{"vocab_size": 2421, "norm_eps": 1e-05, "rope_theta": 8250.0, "rope_fraction": 1.0, "attn_scale": 0.0884, "init_std_up": 0.0213, "init_std_down": 0.0, "final_lr_fraction": 0.05, "max_seq_len": 1024}
Each number is 500 + 25 x the weight over its row's rms, rounded and kept within 0 to 999. Layers, rows and columns count from 0. Numbers have three digits each. The size before them is the row's rms in percent of the matrix's.

# gate: layer 2 MLP gate, 512x384, rms 0.17, rows 388-422, columns 0-127
# up: layer 2 MLP up, 512x384, rms 0.175, rows 388-422, columns 0-127
# down: layer 2 MLP down (transposed), 512x384, rms 0.161, rows 388-422, columns 0-127
gate388 110:496489466469490522488487450517530545522467540472513473465486550486492507507472524480522506438464504534493524517443517505473506522481543472499486509492512456537514499467498504488473476490499502478520487506463532503499512522497464505492503475505478537444467519484525513473498540470488530502509486518467450507491506518498490501519527495460523505488505490435511519449495558511554533468455
up388 099:506445526505531501492480518522481466535509502502503483517473508511544477484520524502487514559544502528514493514515487474489436508480528523500540536505490494502506512483530501507480487528530506514460498465502546535471505480537505524480486515527530509499491548472536434508493524516489484477517527506494517492515490484526517497512523521504466505462461510516492487452490501525532511446459
down388 093:472471518494523513521533540506500478525507496528456513517489471486451483465502535532500464509502477473492493473552469531499469498494464532503514476488485515466457524497468529480554472475531525497460474496515499504532523490464512485503517530494519488507520560519498512471514451515526458503473537482506533471499494504520489514463520508477543496522557522515537466510466519506520482461546
gate389 102:539512469486529550491489484493548478529546513467474537493461476471508520498518469498533513542473529511512501475480534533532460482525494467471457472512496544465484530506524461507517468502516501473533500494443514529528504514491528477501515500501441540492491448535528477463498459470485472525508502512499519462500527519534447488524510514465480475517511554551466491525466515519489489462457
up389 101:484444500454517471506499531517507536462483458468511489488512507504519488511486529519502487493531526502494487468493481488500471479518515571500527539510527503531514504484497517518490478480510488520512534568517516486464506482534483513516482484521509508495484501487509511482533484508479601551515472506496498473458487519461536509506501510546518514482497473473543449497502502492502471531489
down389 097:488509494508483507506500522481469489509528524462477493479516485517495522500510482562492516518513498529506488522531502522482483506523499539556532492506540461533489495489440507498514474510517515491484496507484559515509483482493498510443541501469485475528500498490483513501486498514519469543483527480496493552522470523476551456474497475516533491462484473546530474534501500479452502458452
gate390 102:531531507558529495498523516533516517487494496510541481511486508469513560519500489489515469508504477522540496493549512481506535513506501498520515491466515481522511531510509486500473497478474488471499492477486470522508499481459485496507507490517570511524528532487464488518484497492533452503444496534523528474469458504528463547505474520535500458504465529449504485479480521502523495524511
up390 105:514505515508491452543505460478480496511513539504524464489496494495493496501491524522484512462520468497489465478467471528504469492525530517491492480471462525466491493477529505539520552511540501532567538475508500503492499505510539528513467492513531465454525559508505503511475464484537537563559485458555470480531540488523566462502491499504511550492463466507459501486524503511487512460484
down390 102:465497494518493520501504528471517520524488537492454495504490462553460534465484527496524510499512486479470513519477478478503455507536512500522484479496473475450504472477538478500525497521525477542526485510494483475467565505451554447469482477549542495458473487481469510487514509465543492532496517534536497559465496515520509521496518474511564473508492532512528498497535477477519537491450
gate391 094:504486483491486484516507468485482485527498460508468503545500472469511506512508512467483457473505484544497518474543518472502509532487496470500519483486549486504516535515510467532507501519479466535514472498512559502496485526513455471518512523508538506495544499503551492540502496491460526496482508548487480499541526440497483518493476520490461483511518508552528505506535522527477506472503
up391 096:476495532508504497516479495505463467470476488492493507483482467453530506509506510513492473490523497477521488469504509479493524487520514473472506510470482475514543543453499465485547485533481459464521539498495546516481492532498488509581497535475509465507529514504512522468513496547499475524498518498496522536514492505490505423471518534510500495514491474512515486555462527534523470451514
down391 077:515501508501446486455525527511466500526516504468488449513472458460486509457510506494507523489502495504502475487492478503534459527490443403482475501508516479463528499499512507477536508491503490509527524476452555490503506483518503529472481503479530496513467502503496513507509484516497531457529483539493503417484519507480489474488458506447533520489485500501505486541471502561498441495479
gate392 107:456479518504559483491509529469496542508508526484505493489513475494456497468499499486478501504492500491463490498463503459520495501466469507516515519517491504488511467516507510517508498536511472525504461484485463519433535515489534505492495488497457474578494477498499464531484543491457464494477478477497495500498482519496563514476534486479481549493493491488534511446491499511463490477483
up392 100:445518539493529510472511480465480511544489489492516500503493510514463495505536477505519544498502531525463502526463502528480497486507502509489482480458528470502521507472530508527484508458493531477479502482502513477476522485477488509470518506471486455505507461534493454492487502515527532496476464474478453491536505542472471507479515514531485477506505484492547514516552460481504514501502
down392 100:487505495479510511520491488533550531482462502538483516482526435477507522472485509478535523502477517509510455474489495528535508477527506526515468539483495542484542517501500528478455534508512495539493521461466456489548445511508529498469520495501510479515496485515532494498514479478487480526465479508455516480464483481533516503475491472485510492530535523502470502495461490518510524445504
gate393 101:526526477472464558476508482484549482586498502449536496481502510492541500552478514500457514498510564458518489516531504491494493484474532445505485512463489556554514509521515501483530506504490507514488542506469522496471490514541479482516496490506525545482517493479511470493444522486516486522499519489562493490501487495499500469479529512522538498482487514535520508491493505523465478505535
up393 113:537516527461515484502503485499521514547496504455508475470519514523475466507504494503524529495493503551502486498477518512516526519535480482490460493466556525492518455476488450492513469520445450516489510495514481491470456495519493513524524484484515507522496498536475523498485535524509502507458531495483529538468485524490534497491480479473530434508511521493468475517429512541459485524489
down393 096:514511528495483535522532461489463485500486511483495520481488526512536480500492494493445485530509518501513527491490498494490453499484492458496464539496475516507491532519481544509525491494500523538488493488488516483490499524502567458513544506478570493512507544480475504493528473516479486530521528494507491360511484508476483479485461484496509513527497546514508474469501483530465471488504
gate394 100:490475471461498495487489500482531525495499491539477438516499501479483513510471506459540513526490490543505520562508481510520501486489488540469501469495496505504464510525511490510429485511540485462507565468511515525478478489447475528514517500518458520514481447507452506501517508515507463517481525501526531459529452466467488546492471490490487487514543516454531503529481530551466489513499
up394 096:491484498528466461455505481495544484506535512482450532504501498495477496538532522515517464499504464545492534523478521470493527499488476491484484502526503507511532517471429480531490521472519450476499538521516491462514525523488483501487531536481472509552529484479461533485508520495477531467504497489470520518528504459514514512527532512518564509496525504487524553479500507506491505542554
down394 098:465495473485491496470501515508550493459501456475525450494488487544526437488519447495510529478497481516459498486498501474543493513529481502466504490479473476515517546467490504523507529498523457478491480503495491513457520491523460495482498485468501516480470514521508533505501505478522514510485505470467511431527488450437530509518481516497526505530460517482491506523500473518495483529512
gate395 097:472537521515528496508536466512506497478508500449489534526485526511524492494522458471508444498502460466491499528526506500476514480502463537506483493492503468537484457514506500537535511502498495465514482466487525496520482483486520470461537484518460528505523486501464476536478510505482471512478503480540486485485509484526519506507506485499467467474539496496494473510497509491514498540499
up395 099:489540509472498498534526470490494471478488479471498500445508497537501480535493546466484486510471481483468477456469469513495494507491452475527522501517492504477477514474495525470467533520517533492472543486480501491534533528456460552494478488478503483466515534521517527506489504491516525494467516539509495478523500491529493534482518459438501452471473517498491490458516493500493540506521
down395 101:503556492504487494476500465491510495506468495520522463443487508546546532553491486482463483490506487494485515521483472461475515445482546537504461506534516482456474542510479506513495517514483506504473546533494505470503494491461505488502540514522484546504506489488504453518479484492526525484488483495528498539478512473488547538514502498474485499509485491499505491490499483479478481502516
gate396 099:485479494527486490524527509510464488496501500461543506491484526523454490506502492486502515465478478491502484495493501539504502519483482527516496461520510532520517529487521469516466529478483489507475511537514494508473530514463520452502541577529469479521500468477487495511518494480544483503478456527496535491485523480492438489465542488509495530528491506530477505503517540513501490526484
up396 098:489510493532539470529506523460456446493481466464535517557493496552518519467513528480478497469480454528516448494520493514505484549501500525477485441528488489456532500497478486516494512483551439462468475490517502517504517480511460492473509481515506514505548511502493496525526528517506486525515533519501504524501534488476457483507475504520512513509519490520476528456495481490497516487523
down396 100:485503494538491509490511527522536514499487498532491470467529522516514497511527499500480538507488506496487496559505530500477507470468449504471539480459476493483534514481501480521505466529489505481497451457507525519483531475498514468542495519512511507508503543536493495500478476504503473507476492469500538473504508521534506484479493487513518489457522525497477509531536546469493514515549
gate397 092:447498522460513505487465540480544513476476481460512528460504498550528509503495523493567481503494467470547515494488515534535492505490501496536533536466512478499477477486493478470493513530486518436490494509528503473442486528492519504502512507502522492534522514528504445539498525476477551494519467475550519490500493509534530501467538511524467481508496468498491527505501459539517482522497
up397 098:503509542502540519518504505481472473498496539473530531504536522537530509463504499534480524480523506504541477484527473512504475503497495533515480468475494452495486520479516500509508511509515500485508481486490501520466526529538494531495519527520495456455526522494494470558499540465525498496498453545506491503497493493498496505486515487497486468494518490506469540528457483549519495544476
down397 099:512479509515530468552458523496487526532478513580500513484502526479482474478523535532498528487485527508541502476542487549499508453495487510527497485488480477522522492478515516485476486484502448498475489502496517476484511523525479512472522461482510502455510512506510436536501514499568489470524490519487532456511497524526499487496498518498537489500479481480494476502514487505495487464494
gate398 102:515502472484472498473514476479518504520498430498494524503515508538487483480490474522551500500497505523526533530513468521513525488501458512512529494487509491503511478520470523500472524475487494446486454519500504529535488521496450519511471493510507518456461461506491504491467535526510478482474458515493449502522553500515504516528510458495469510523500428475539470503516471523496510511523
up398 106:551507488537460467510498499478572537504479504477501512464487480502497480496503476515535483508494526462479532507473529497437476516498491508505500471492471475523542488523499500532531503499484518531500521495478454483480521475511523505500500489501549477524482503534472523480488480509460477471489539496483564519487487507544524491536489475511477513526473475494525552526510556464537512534492
down398 101:438485473496502502536544467517541495500506519533470463502510515507456504480551489525493493476494500502474499502468505519516516503503479501487515509492498502531535472506443549471493438506496559498485547477489515477500504517470523485443497513550492491504505503530482519487562518463469524470496493483519510482514513503506544472487529508502546447548517495534509511493494508525468461510545
gate399 101:496513479496490473517479505537473494525516457490534504456511514482460508536504506524546533551505428508522494461484492512478508516469432522502514476522501472510498477489474485511494460462534539497515479491528482472498515504486472509522494500515453481495518485544486496524506519450510494537451470534515456476531522470498459508479452476496512524517455522476498497469494480493512542489551
up399 096:524546483494484502493491534510503506542561528518566503476519512491494532468497500446483519547535486504474526493508491467469469517464528498471502532509484489563486532495465522519545511514505480476520466489467492484478526454481478532533472526509505459567526544533524489489501500499493486518508518507548515464499524474531491486532478515496485476489492486494527505453501518514493486497493
down399 097:531503507484512510491470480491549506531510510474528520494520519454494514539519514504504560489518479475531497492474492511495517453538500505470507485510507464449494492489478494579515477501503470508535456470496506518471531476472524518522508480501501486523490486513531487517477530501494505471509568465527492442515492472515489495511502500467492501550478474519503531481510452536455493476513
gate400 096:506541485474497481478480529453473465560512497503470529506501512461534538510571519514499496542488536457507524471441474465513545474514463488522473481508470486485537535473525487517496488521489487491512488480502493491505525448482507472491521509502517543481513493487558487467518495494504506460496509499494525503519506469494521519490507487485530505482497496502496517549521522513486509501512
up400 099:480526460469496511508485493585498470521508532499519529486503529515515515503529464491513516486518526524517491501487475495487518483529523454456485456519513479500526476497547522517503483502491448476490510472534517464497446529507508539466485506518430500488525496489540515502462476460521520505467480462505488493463524526508470489510468534506487492526562543507532481511511517509512490497499
down400 099:510555521482478494494483503500478534528500500512508484511523473509514544507524520494540455465479482517476488477520555530501492493477507519497481444508516481479486490528520478502510451527492506534547499467454483532496463531483446502513505529507500463509464457526518485484546501510481443527515527526490526491514473479497523526474502481483495498547490506534538510516489477483518506523510
gate401 096:504513526519543454503520476529531433516467488518528528472499493484477507499523547493546484487500505508495517487491477478498463545501532488513555512512508508536475531460536447453534477500490496517460542486480498501494509504488475484460485515522498502528479483475474499488480514489511487448489540500507514473483501481504554526537503532538492486473550483467506511504512461509502503487477
up401 097:460515460453511507483468493552504510467513496442487474450460512527492541497472530484543514495465492499490481465481533487472498503472468483525498513536529519554496489470495496430486503464481527474474490522504504530500479469474478518459466504485496515521452536502502481452512540429530464516505490488492432502494500487477556476498475506523496474491519486499501515539497527486495500539516
down401 101:490506480518510509499483472512468521497482519489532524484540497515481501512509516457519480497502463540489529499494508527517507513519550468515476505463449515478498521484465508485495503473506484528535458523516489511541439502452484484484469523510501547549507487487486506489554461520489510501505470561527497478490508477479583500505527509474483520478487522483523482519511538516503487484495
gate402 101:489509524523547466529499527496470486479519475497475518505519487511513523498491501565491518517501524495474463528483505455537492483525456466544503480494498554565525486454482533519519508498485532484536435529511522504482489491477441517496442472517517476508528526481520469510490494498466498464494553456506440489506469467481477501523510528530510539503518489489549516505552497492485524492501
up402 104:508522491490504519464506509508483496486481506464500489478528511485525477510508551470473485487489526502515523486548525558457449475531463493530587560476506513477511490493475501507503484534469512487464479509459512501471498504537504498517499489525474484512474490494491447547491468519553539483472461465468462518519507493475498489539482488501509449500503521522460472498482504508477493524514
down402 100:455535500487515499520477511504576490532496485482475476541483492517469487478519538483543477470494469480466522535469488481517491507537493478460503489472477500468473530531474473469488478470535460489536511508505464478520539520476515482474494538461545488498503505495507516484514502487504472480517518498509506519520551495519477516506482512489473517495514477514517449530526522498501512524504
gate403 101:530513492468485509499511478504528542537537458506468508497544488508468508511512508490431504523501502495560526497524494474541536515475512495526511515461501520468470504477462558514535486511504552476517531474516488467496503496480500489529515476498486476502493499427486495528545482530511538451454483541525458522502484490495494520465510467508536469516498448543501532485490521506559487435491
up403 102:493508470531507466529529530477473472488482565485498539470474486455503484483507491493482497505532532494485483483475480541495550464474476523507507460508514521496484508550579475492516530461532493486533488510451490465438535560521530505483521499524480514510514476483493504562473521503500465484464506475534544492477476501531523509504513519486508488529464501534524538463510488495505481515497
down403 102:485500527516512479515491488480491487472535501535490495522589507515495518471487449511500534533473510474497512516456500533474503514470522519496499496471516489460478508486499515497484491508461527483506530466561532499514490486492501527512464509540504495498522521520529499504549544512463486482528466515504458546517470531503481535473481508519515528478495493507493509488518491444500472508453
gate404 100:491508493476484471555524461497486457464511490502535500506511491486475443507498511464526486455520471459506551514498482469528456479484524506514532487503502515493488529514482493489460486475496513501483494454443519511471482496482519477482471509509516497507502506536528517525502510454466445471503530482535469481461498480490529483468487464550445532517512532508465548502500464516530447491502
up404 100:524502488499499518508471494523508522515500481506485506474500502561543531470486486552494480467512528509510543506513487490495495501525554525515486521534506519522527517517472442486484448493471488501505504525507508463500511514498469508451521521476541448495476453491514510490559507540507550495525484560504491513491481522535510483467499509473550557490528522513494526477500537531503507497497
down404 104:497480508496511496476511496515495495471517557491500515481468541471510520472523466507523499492526506519465551519487519473513530508495523503504508494485478467504514501511529451503465508469475458521532506488539504480508514519499523517516541490502500507494483492482527494464502511475509560487531510532451472499508454504489515515484533528472557454508515510499481512541528515465476533514497
gate405 095:500542529501492522488496531510519512517502501502524552500453529440484528499537449473504502501458496517485529480476454488510519488490505512506550502483491465518481482533508509475468492509500439495517534478513504484519456478500496513538495523499531552477469463484509482463463532474534542477499500456478503496529495459514482497479533485572549486464508487505509536508460561498477535496492
up405 095:496531522518561523464534537488495508505553534552539474502523506505460528515480485481490544495499501486511495465495466474463550485545483473456471461542516459544492512509498492489546550503466488525515479507520478482511526502499480488454492487524483482513497468523488483471498490478444514508504499473500472514522512509502533508530490495463534514488455509474498493495500459505522541517496
down405 094:494511452519514538510503506478487482469490491518519555496497493486496527475522498532525478538477522507514485473462491525490465514488493541524440489478520509483518511501492512505482505456509507480446462459520511517476503502500505518502509495507500569529506511501550461473498496501544524485506476522491494515515470500541482479491535481517506484523518509483511480464513491538492508486495
gate406 101:471491465499499456538477467476487463483506492510481474465483485497514505479517478504470520535508502483481534488448502525482484493533468493569536538513467500572498490489495477501497490508489511465506468536531470458510490470508481503495478526547497527514487515449543514513524510471529499484447502518542490509484510470496479490496532487509491510487535555503519497499533488472509518491460
up406 099:518479491487501501522507507476534510478499533466526481498523482493494508533495524501467476460513530498461522526478541503498486469521476504511486550532532521544481518513506508482513550507495525492483481493507517501526557486483499516542482474530486560484496519526525462526497516551462493471504447502476487532492468539521490504475481474488525518503515502558476476524499504514481471502527
down406 100:494547523517491523514499495450525505482476528464538499510501478487490500468501511489526477522530475502531472499475542507532499494511468496495512455520487508523463515513483483522504483467568483459484485486487510480466490465529557544505539507456463541506505504505504503489515499534478522478480471485500504481510506488513517506454499540522507523507531472505426493490511522485532537521509
gate407 097:518471498476523516522507510495516477474531537480474516550481499463449508538440475501516512487488485513502494460533491454514470512507475561503434493484518509514509494513516463498524517515520483469456488493504522475483481508484475499499532506533493522544476477512487457519538481467523503503542502475465511490521520517454481481476476477492509527494536486519439509463541479547480476456470
up407 100:508458537496499489510506483502530517484512451486510459475515510506475491532461498508526498551490514532476518538465506521496516477495514463531520505493502501485511451518440485485505523477489528504498499479471516486520502531481495499504507457494521461534445477516496509520499499508546555493531472482495505521463493501491522470530463498517515507541485488463470548516495513497502496483503
down407 106:487543545524510518537469491514507517466534458529509488531515475466521474507507500532514481530477494550463516536470473501544546464554494492491550507489477520453511508489493499466494491543490550493518533456499536506453511508501496503460498499502517506541475479481500525519494464490461512460507540496536476522498483488437499499478485512523486483552516504508479520481496480502478475469558
gate408 106:477549480519516529518504515490487491492541481520514479491482512534536533484487525537538509511489496498506546453500535503457520509568495521509527509492554502491511528522499500484474507501499483538518502552510465505484522502497523516480510502498483501515466532518495488489540527504463498471502499512527517514513524491510490456555490480462538464499488502535531483536514517497553502478513
up408 097:510475492507469491505477471507485502475517466516501504538479463490503531483493500484509533501492544488525440502484477506509476533499520493525492539473467521455524482524491484513517518520505552513508516520494481496512510510463472465543513498542494506525489497551488500463522510522495525455461523547480508484491498496493489510517520428499520498514497483505482535486519508500471446566487
down408 100:544470481554463533495500499495541526475525512492492530448493477486484517537511480517476517532454536515490507531533530523492484515462533508467478476509498477520474512533493488496481450475515541496490458477494525470513497515505480508544543480495515505503468512491516455457456491548508482536532526486488541520511503464533526507444526509468473513544504503481496509521528497522481503522478
gate409 100:513542462532462527560483494497485532523520463503491498454496483511483492501509480516507506482477529504521519462538503495491529526511483530499537474487483548517514504529512487489507497510454522479471528513547535491497476476504499517509481467457530540463478512508502538498485503503466525499481517479491540493454515506511518476485487494522519509586503463491491459507540484501505513460504
up409 098:547438506490536520507482484490502496516550500528517552522492494501473494496507468512484493506513479471501503510488498528493524514476511519488479527530500504454542523495530520485499483520498482479589501479503523518548533500479506518486530504478484495512528509465487532502502481478503483454484460471423538505527508492438522501537514497531490451526506495421527465506469510477470494511497
down409 105:499511506487514492498479502496508492522490449480490497547524504450492516518507498497554496479533528523509511503494482515474485508519474506524476460457526487500491478489463430510530510481561531521483468539484458504513479501495509510468484470505528533510490511542445489534528506526473490471488484469478483529496523507509483453475497523483534495487511494515533458487507516457479475517519
gate410 094:526490497540545543509503521541496466504478520490450565479496494484518474491480548486512507494482484521505471484520518486478513497514491556471492496513483458494553552497482556488531478515494492499470532508467483493488513466491513466473478472510486465497497504517492536497486514518511468495539513499485490498540511476490466483489551511491542526534529535518492495530500495516531488527499
up410 096:472505457495529502474529527452533503484468509503477532519525505493484527445469505490540544521498479501568525487494508498529475527513466439509480521522514457499500510543464520451499496486512553496487497472491532483519486489501505511515481450489492512511496500474482497531516487468534468514482530478528527482559471527489520459542440495523488497485534526513478498484501505521469496518451
down410 098:529529523479527492479494522482463504516462492478467517530491492513486504498472486484525482492499515458513484455473526508504518499502483485495534523510500534459513461465542480486482541476513496519521558499420522473499514503471479499519515491439475539513532461538478514469517521455493514485518467512496509475550477498520504457493528489498499505502488561484516478532533476504495479482453
gate411 102:573511486474533512518488507474525508485483489502484509469448501535480471471511547487484522540482449510488471445504493489471500498487489524509511490513483493497491498491505545483495495497495509448495490497499580493484486494478538506482478517509499511534487480484509484466526499456502502463503503518529471511492518507533463465480490440512479479532514427534515461532481494512522530471537
up411 105:466539462506508481498510482520534547507524522499467482499502496494475492484467523483511527521495475488504501478468486483521507512538492486522501530505512479507492491521553493450473531486542537521505493498445472477481429472522533500564438494525514491563552527495484491492520480495520505462467480450512465482520497522488508536521517484454533488461472533479474495474498498480475454497492
down411 103:500529510504507505492480533529510505506507479490475487508469476490479513482510535498521492510539445525493493538485565499513491493496495484497486466524509506498468466500525554465469497474538478517493484512467519462530505492470505479524498508532523526493456497496486513466564524438522533502560500499523505535464486521542495519502497524505491549508489501493490511472514523491563527503527
gate412 091:494508474520532514520490543483534509519481482489512501492493525473479510483478480492533488455500450489509519487496506514524530517518458477511479432494495467518517514489496479459507513520510486493480550518501505547469490494540511531506532528492506543517487504512516535480552501487543482497495492530475511506547528476527500525555448489516497512484542501503486460534466500502497460505472
up412 100:496495508522516481538492515482479533546483507502502504522544521505480476477501493507482524470508500514511499515477498488540496505483543525472509526530560522475484478530488516503512487472490512529487475478499508487517548560480493512489486508525491482540477508516512481542466528466519532500480510447500522506471485546496489494495479507524511518510514508519486477520473494491558484419504
down412 101:492430481479513522531542526462461532428483533539531490510549528551506476521557457466506494525522489480505508487524521500512487487495508475540529501469484517449528559513503529498520549504511473537424512498500498522472482489513502488506458454505471527481488480491485496498496511495483527511498491524498521480509513525535519479506462506507492489489522525476490478495484482493523442493478
gate413 106:476475521487512495521471477525502507546508543519509479500519460487521484516481470531470535500486462535521498529436484503494476519461513545509503517493548461447493463493486478492499501486509515521492499562486490479448504449499485499493466499518513477508480491469498551494544518499482561502467496518513492488528511493522489530508507508515471490470536500488469487511479501520463529537528
up413 100:455501504478473505498497471511493497470497459481489519472488487507512487516459488494508482470486487478510467543518526546481522500481510503501482491480510512488457495443516530510474522530499509476487462473483489487448477515523539539456509470505484476479453516502482469530525463474507479494490511471515471480455481468497509471503484503509514456505421513480524512490460516442514510498524
down413 110:492478503482484522547526482507538488478492456482518487493526472488472550489466474501531534458521505500514478496536497489506534510509508489490526479489492496524512447498491500527487502483495497514501452442467500501535455497482484456499528526492485507481451466521511538479512491511506486512474531521441568529489519486458527489453452509470538464522515509487520523535479519506482523509500
gate414 098:525518508525483581498483480508502492529525485488501489527512494434484451434479497485497484536498493509550466534512540494526467433541471549470526475549490465480525455485477491511545502446519525531472534458531512501508517475479523469523508495524487488502574492497502509476499507479546520539526496502538486501523507522507510477539508499476490490546495513525500484473475522492495497482505
up414 100:529473487464494479545486506504507511505492514466496510512532472488485486520499504524462498503445468509527451502489504549522545510468528511468559474494505505513467512550503506543490461512552506532505513512450506478524460526480485486533490497490476480528483497471499502510471477528534519489528457519525550475492488496515517494489516536522510538495472482472493469487516505502457500516488
down414 098:494494470594494511488501472477511490478517489489470489524480494512527489548483500485472525501488491470479537488521537496541501510492543489540493513465553486474495535468478534482447512514460495506510490489497468508481527505515469511496488477469471510475512502502514481500457504456467480534520483500471476541501467494509471513546501502484504501501496507467489450510472517486492507532490
gate415 100:531494486490547503489500529511492438502539520515513518469514513568517536529503536475550514497478459506535491495538490493501500534496492533525503472464556510538488478499531502513494484489504482441538498489490465485478526542488548503519497521466484525545506505488500452522512515464520474490533522511499481492517504532496525483516486491516517488473477489528531468490516518503486503466483
up415 098:508480459510511492474508480519464496540492476480514476525535476500479502524503509484483488512508469485514505485526514489464483519448466475486524518512475580495502476522501513505494505474502516460488485479517486478481533479501466514590491493500457493487492496499497496509512446491461510462533499510497547521488483476569496538501448521468497495534472514493469525485564489492525539529516
down415 103:472478513478518503538509499478451524505480487535490460488547509518466530509480497489511492507528517495499502508531406509520561493477467499513496509508528495483517518467482506489479514534452519469518504502472497466507487510439512508542494498530531495471508524480510479485478486489503505501525520510505471488510496489513484509506484488462490491468505449507487496455524510467485513498490
gate416 096:560516482500483498508465518444496498530485530511497533492507493483506499523454513568512525474449520519473526521583528497480544505514538458523520537520521548526476505520442476473487515532473468507509488524507515520510507472512472529465480505479488495499462497482508548458511546496506476494530496509512496507512470536498430490487495508522526501530497503525483512455502525515472485486485
up416 101:558491480511497492525492499470490464526496510516506485509467536495529512489487547494508506513525533449506500496516462509467470513515500519491498510531501507493488488482520494530492507437505530515555497487523493484461458516502488462517562450536513506476486504495537524528518487461508493507517509507509452497516509532483495464521541515469504527491480485495468513495457540480552494578485
down416 100:500486448521485452477507499501492523509484490486503515497543495522516512504516464502502524465520502475511480455462511531512510533470516442467528522485504468537501489529493551513481470488497512497526470442491509487492493499505535531517474496490492529540517500495523503466511500489473499542489531494516482578490504499483535491539542523514493493464530464494462508484500538503519497469479
gate417 109:527496499480542510464488463480527472448501486483508488513496484516498510485486482495528463491490495480519493508503496461487499478526554497517508505465525489506488512485443493560449493488515520485512525495520505509552447508487512502521532500490479503500547539444509538529470483475514517519518494512511511520481513449465554500502519463543452502529518499507500478501532501516489501487506
up417 100:472434493474537497479510491486464492478516466507507518530503533507515495495506482507493467485482476507495509510496512485537487469519535488498496479480514488464485477506505541523473453522529498502468517460491485495493505472539478490525501487485519522468501529489479530547493468500493465524494503529501517511515543504461506511469498510483474537508527442521492473478473462484489493502493
down417 095:519456506511535487456511478478476467428505536493489508466562572526514471497510499510481477514497513527474517528486515509501531525471512499523474495497508499504532571489477511515522462521479549500495548527499458484489492494494494510487515464465483511525533478502484496493439490496525530522462488517510501510490541510497499516487472460504480508464453507494500501526492502490484482509480
gate418 099:489518482464544509470529416464473511490490466495486519482509522483472468498494431540502536464493522541515491485530480499535473536488455541514543498554488481513497519512518516489473467482496471508475488491482470499509466507482480476489552509467546505495508476514518524456481533511495531527494506512476489504510532566493496484483487501490508462506471461529501534483497512527509535519431
up418 092:500485526480517502478478559523499526537482546498520521543467482504481472477481525483501499501544524494497465464500499477501505508466468453498444457470511496480542490538524550506482464510543533456512535487527522499492492502541498536480460490478443509497491508466521525494498497496516479486482527541492529488536451547451493504477527501462489481488521473546464507524494489532553480518501
down418 104:483501512521509507499491525506505457549482550533515505488498546481508515514548499485515448475528443491450465528473511491499511471485488493489481517489536523468519539487439544537533516505540490486479564476545534461533526473535530521516479469525518536484490484471502496509522492489571492489450537464527514512542542506530501475515481532503477509543492502426510476488473504534474522445494
gate419 097:525523490462515502488515486522492560520437467524478534481516513517486483493510475480481454511466465531508488505545479491500480483525496478540563487569481529455496516508487480527516534521512530497477530504502518466502503491511486479525501491457497527503488481504499493461542504479515516542494472530514509501488470495524477510502532451530533488492489475538516476491491459492470539508462
up419 102:536488507465480491495462529508458516525516489495521518461524484496498522491489468492470508495460482496513514497492503513458461454531491530496501473547497459537478536539531486511530546530484483458454482453494497472526542482502505538510495527526478552508539508518491499491519519470511512530531517487515513485520522496475479502511501474493482440548511495519521464482454485505491526472487
down419 095:504476492521493531551508503506445512522489503470478563475529505516524487433482496465508510499519462487545535476527521538502521437500517476519500532537498484479503460462521535495506502551489522509510488507476503464473509516528445512495501489524475466509490514505503495490517537523503499503474492457489501487493501508475528486492512519482529467519443492536547487461506542484482522504478
gate420 099:464529543508522525510494472515535451532513508527486484497494523493434506523503492484502488521468519495502512486506517485536519502478510461469496539478526477505461488518518484468485523510493504522476488508501495518474429530491505486454499479485485492532461497468529466493455549487546488515463492505516483499477504507476525506482484524449497499520513502548499484495484541521505529509499
up420 099:475515516505486515486501503540507496535544470499471511454527477496473524487526512528503499489557503501574436470521521568471549461495486521464456482496521519520504540465504505468511521485519498515462481499488499519483481464496518459519482478492532499461489479524487508464515464483517463505491489516482458492515490528497489529478497466440524483506458455516488477477464491524513532462505
down420 104:500500489477476521520514519499509467506500495473474520504479459505508476477502462479514480508447482475530543561481532527509490521547472467548469522448474492512490474462511479491501462493495482510502515574502478513480540505507494515523483518488515525491499516499514502519432497449435498475510467496484479505500450492479545557505537498493480532498542477511527487476475490461516502491504
gate421 099:499475507523512536460521484458508475533533479534503496472508479490510519508492494488514513460502498519543550542520477477515489492495512486450476440496520486532462478528558533477487511487468485468509502506462493498529520483522483507471528478473461504491516487521487497446490477484493505461498491462513502500524535448517532497495492471514494485483513495487472489469536506513508469456464
up421 088:474473504436507508484471476485498470442514485484508511547460474534464531499495504486530478462465519541536476494507549490471530503499485512509507549465515518537511489504502536523482512479536506491520511477516470501498518470510533499502479555478514507510526530513486495491503526484534489532516539526478467500520490531435437487463490487527471469495526481494499506515431495500515458512510
down421 097:509482504502501449547463476448543488509548481468515524480513488479476506458516491491539512508494504486513499525504461477472572473501537458467563510518514476530513478537535516514528477506471499521500499466499501493479486497505498483479487545544487508474499486515529506522511541520494494481540546530468527490529509467471468514497508508466497485535519516491511485500509496492513449502485
gate422 097:501539527482513545445511475531519488512529488520511529499517491502508479496494514498514522509462484478453504533497479493500448474497526500500490514508519502486438479479488512492505465495496509528475516479490512455486476515483534475512461512435506433516536497482522500538495505499471483516475510508467492504521516470515527478455493505477549453502491475516515448551521525503475573500500
up422 102:543485473505482524524511543462471517533503489494487504515493521460516495487483498469498489483527547501543466498456520490507505485542516527497434522498464466478460473522504492490447543545494513524480500509540491496478484505493527445473496489475511508466502466492517520509529521469508511494478518522519515490506511476491492498480513517468556530504473506519491562529502498504452457512515
down422 101:459476491505547506522461537501482549511508487488496499522528512459533531531512535503504475522481506545467507504451500535489495481513512460516533511487532541462502503505511484445526521462501536525520518469477490461536491502476532450501512513512491483529503493532505467491504504494527482544499502495538494499500459528508475485499493506481547480489494524493534515501521479500453509503520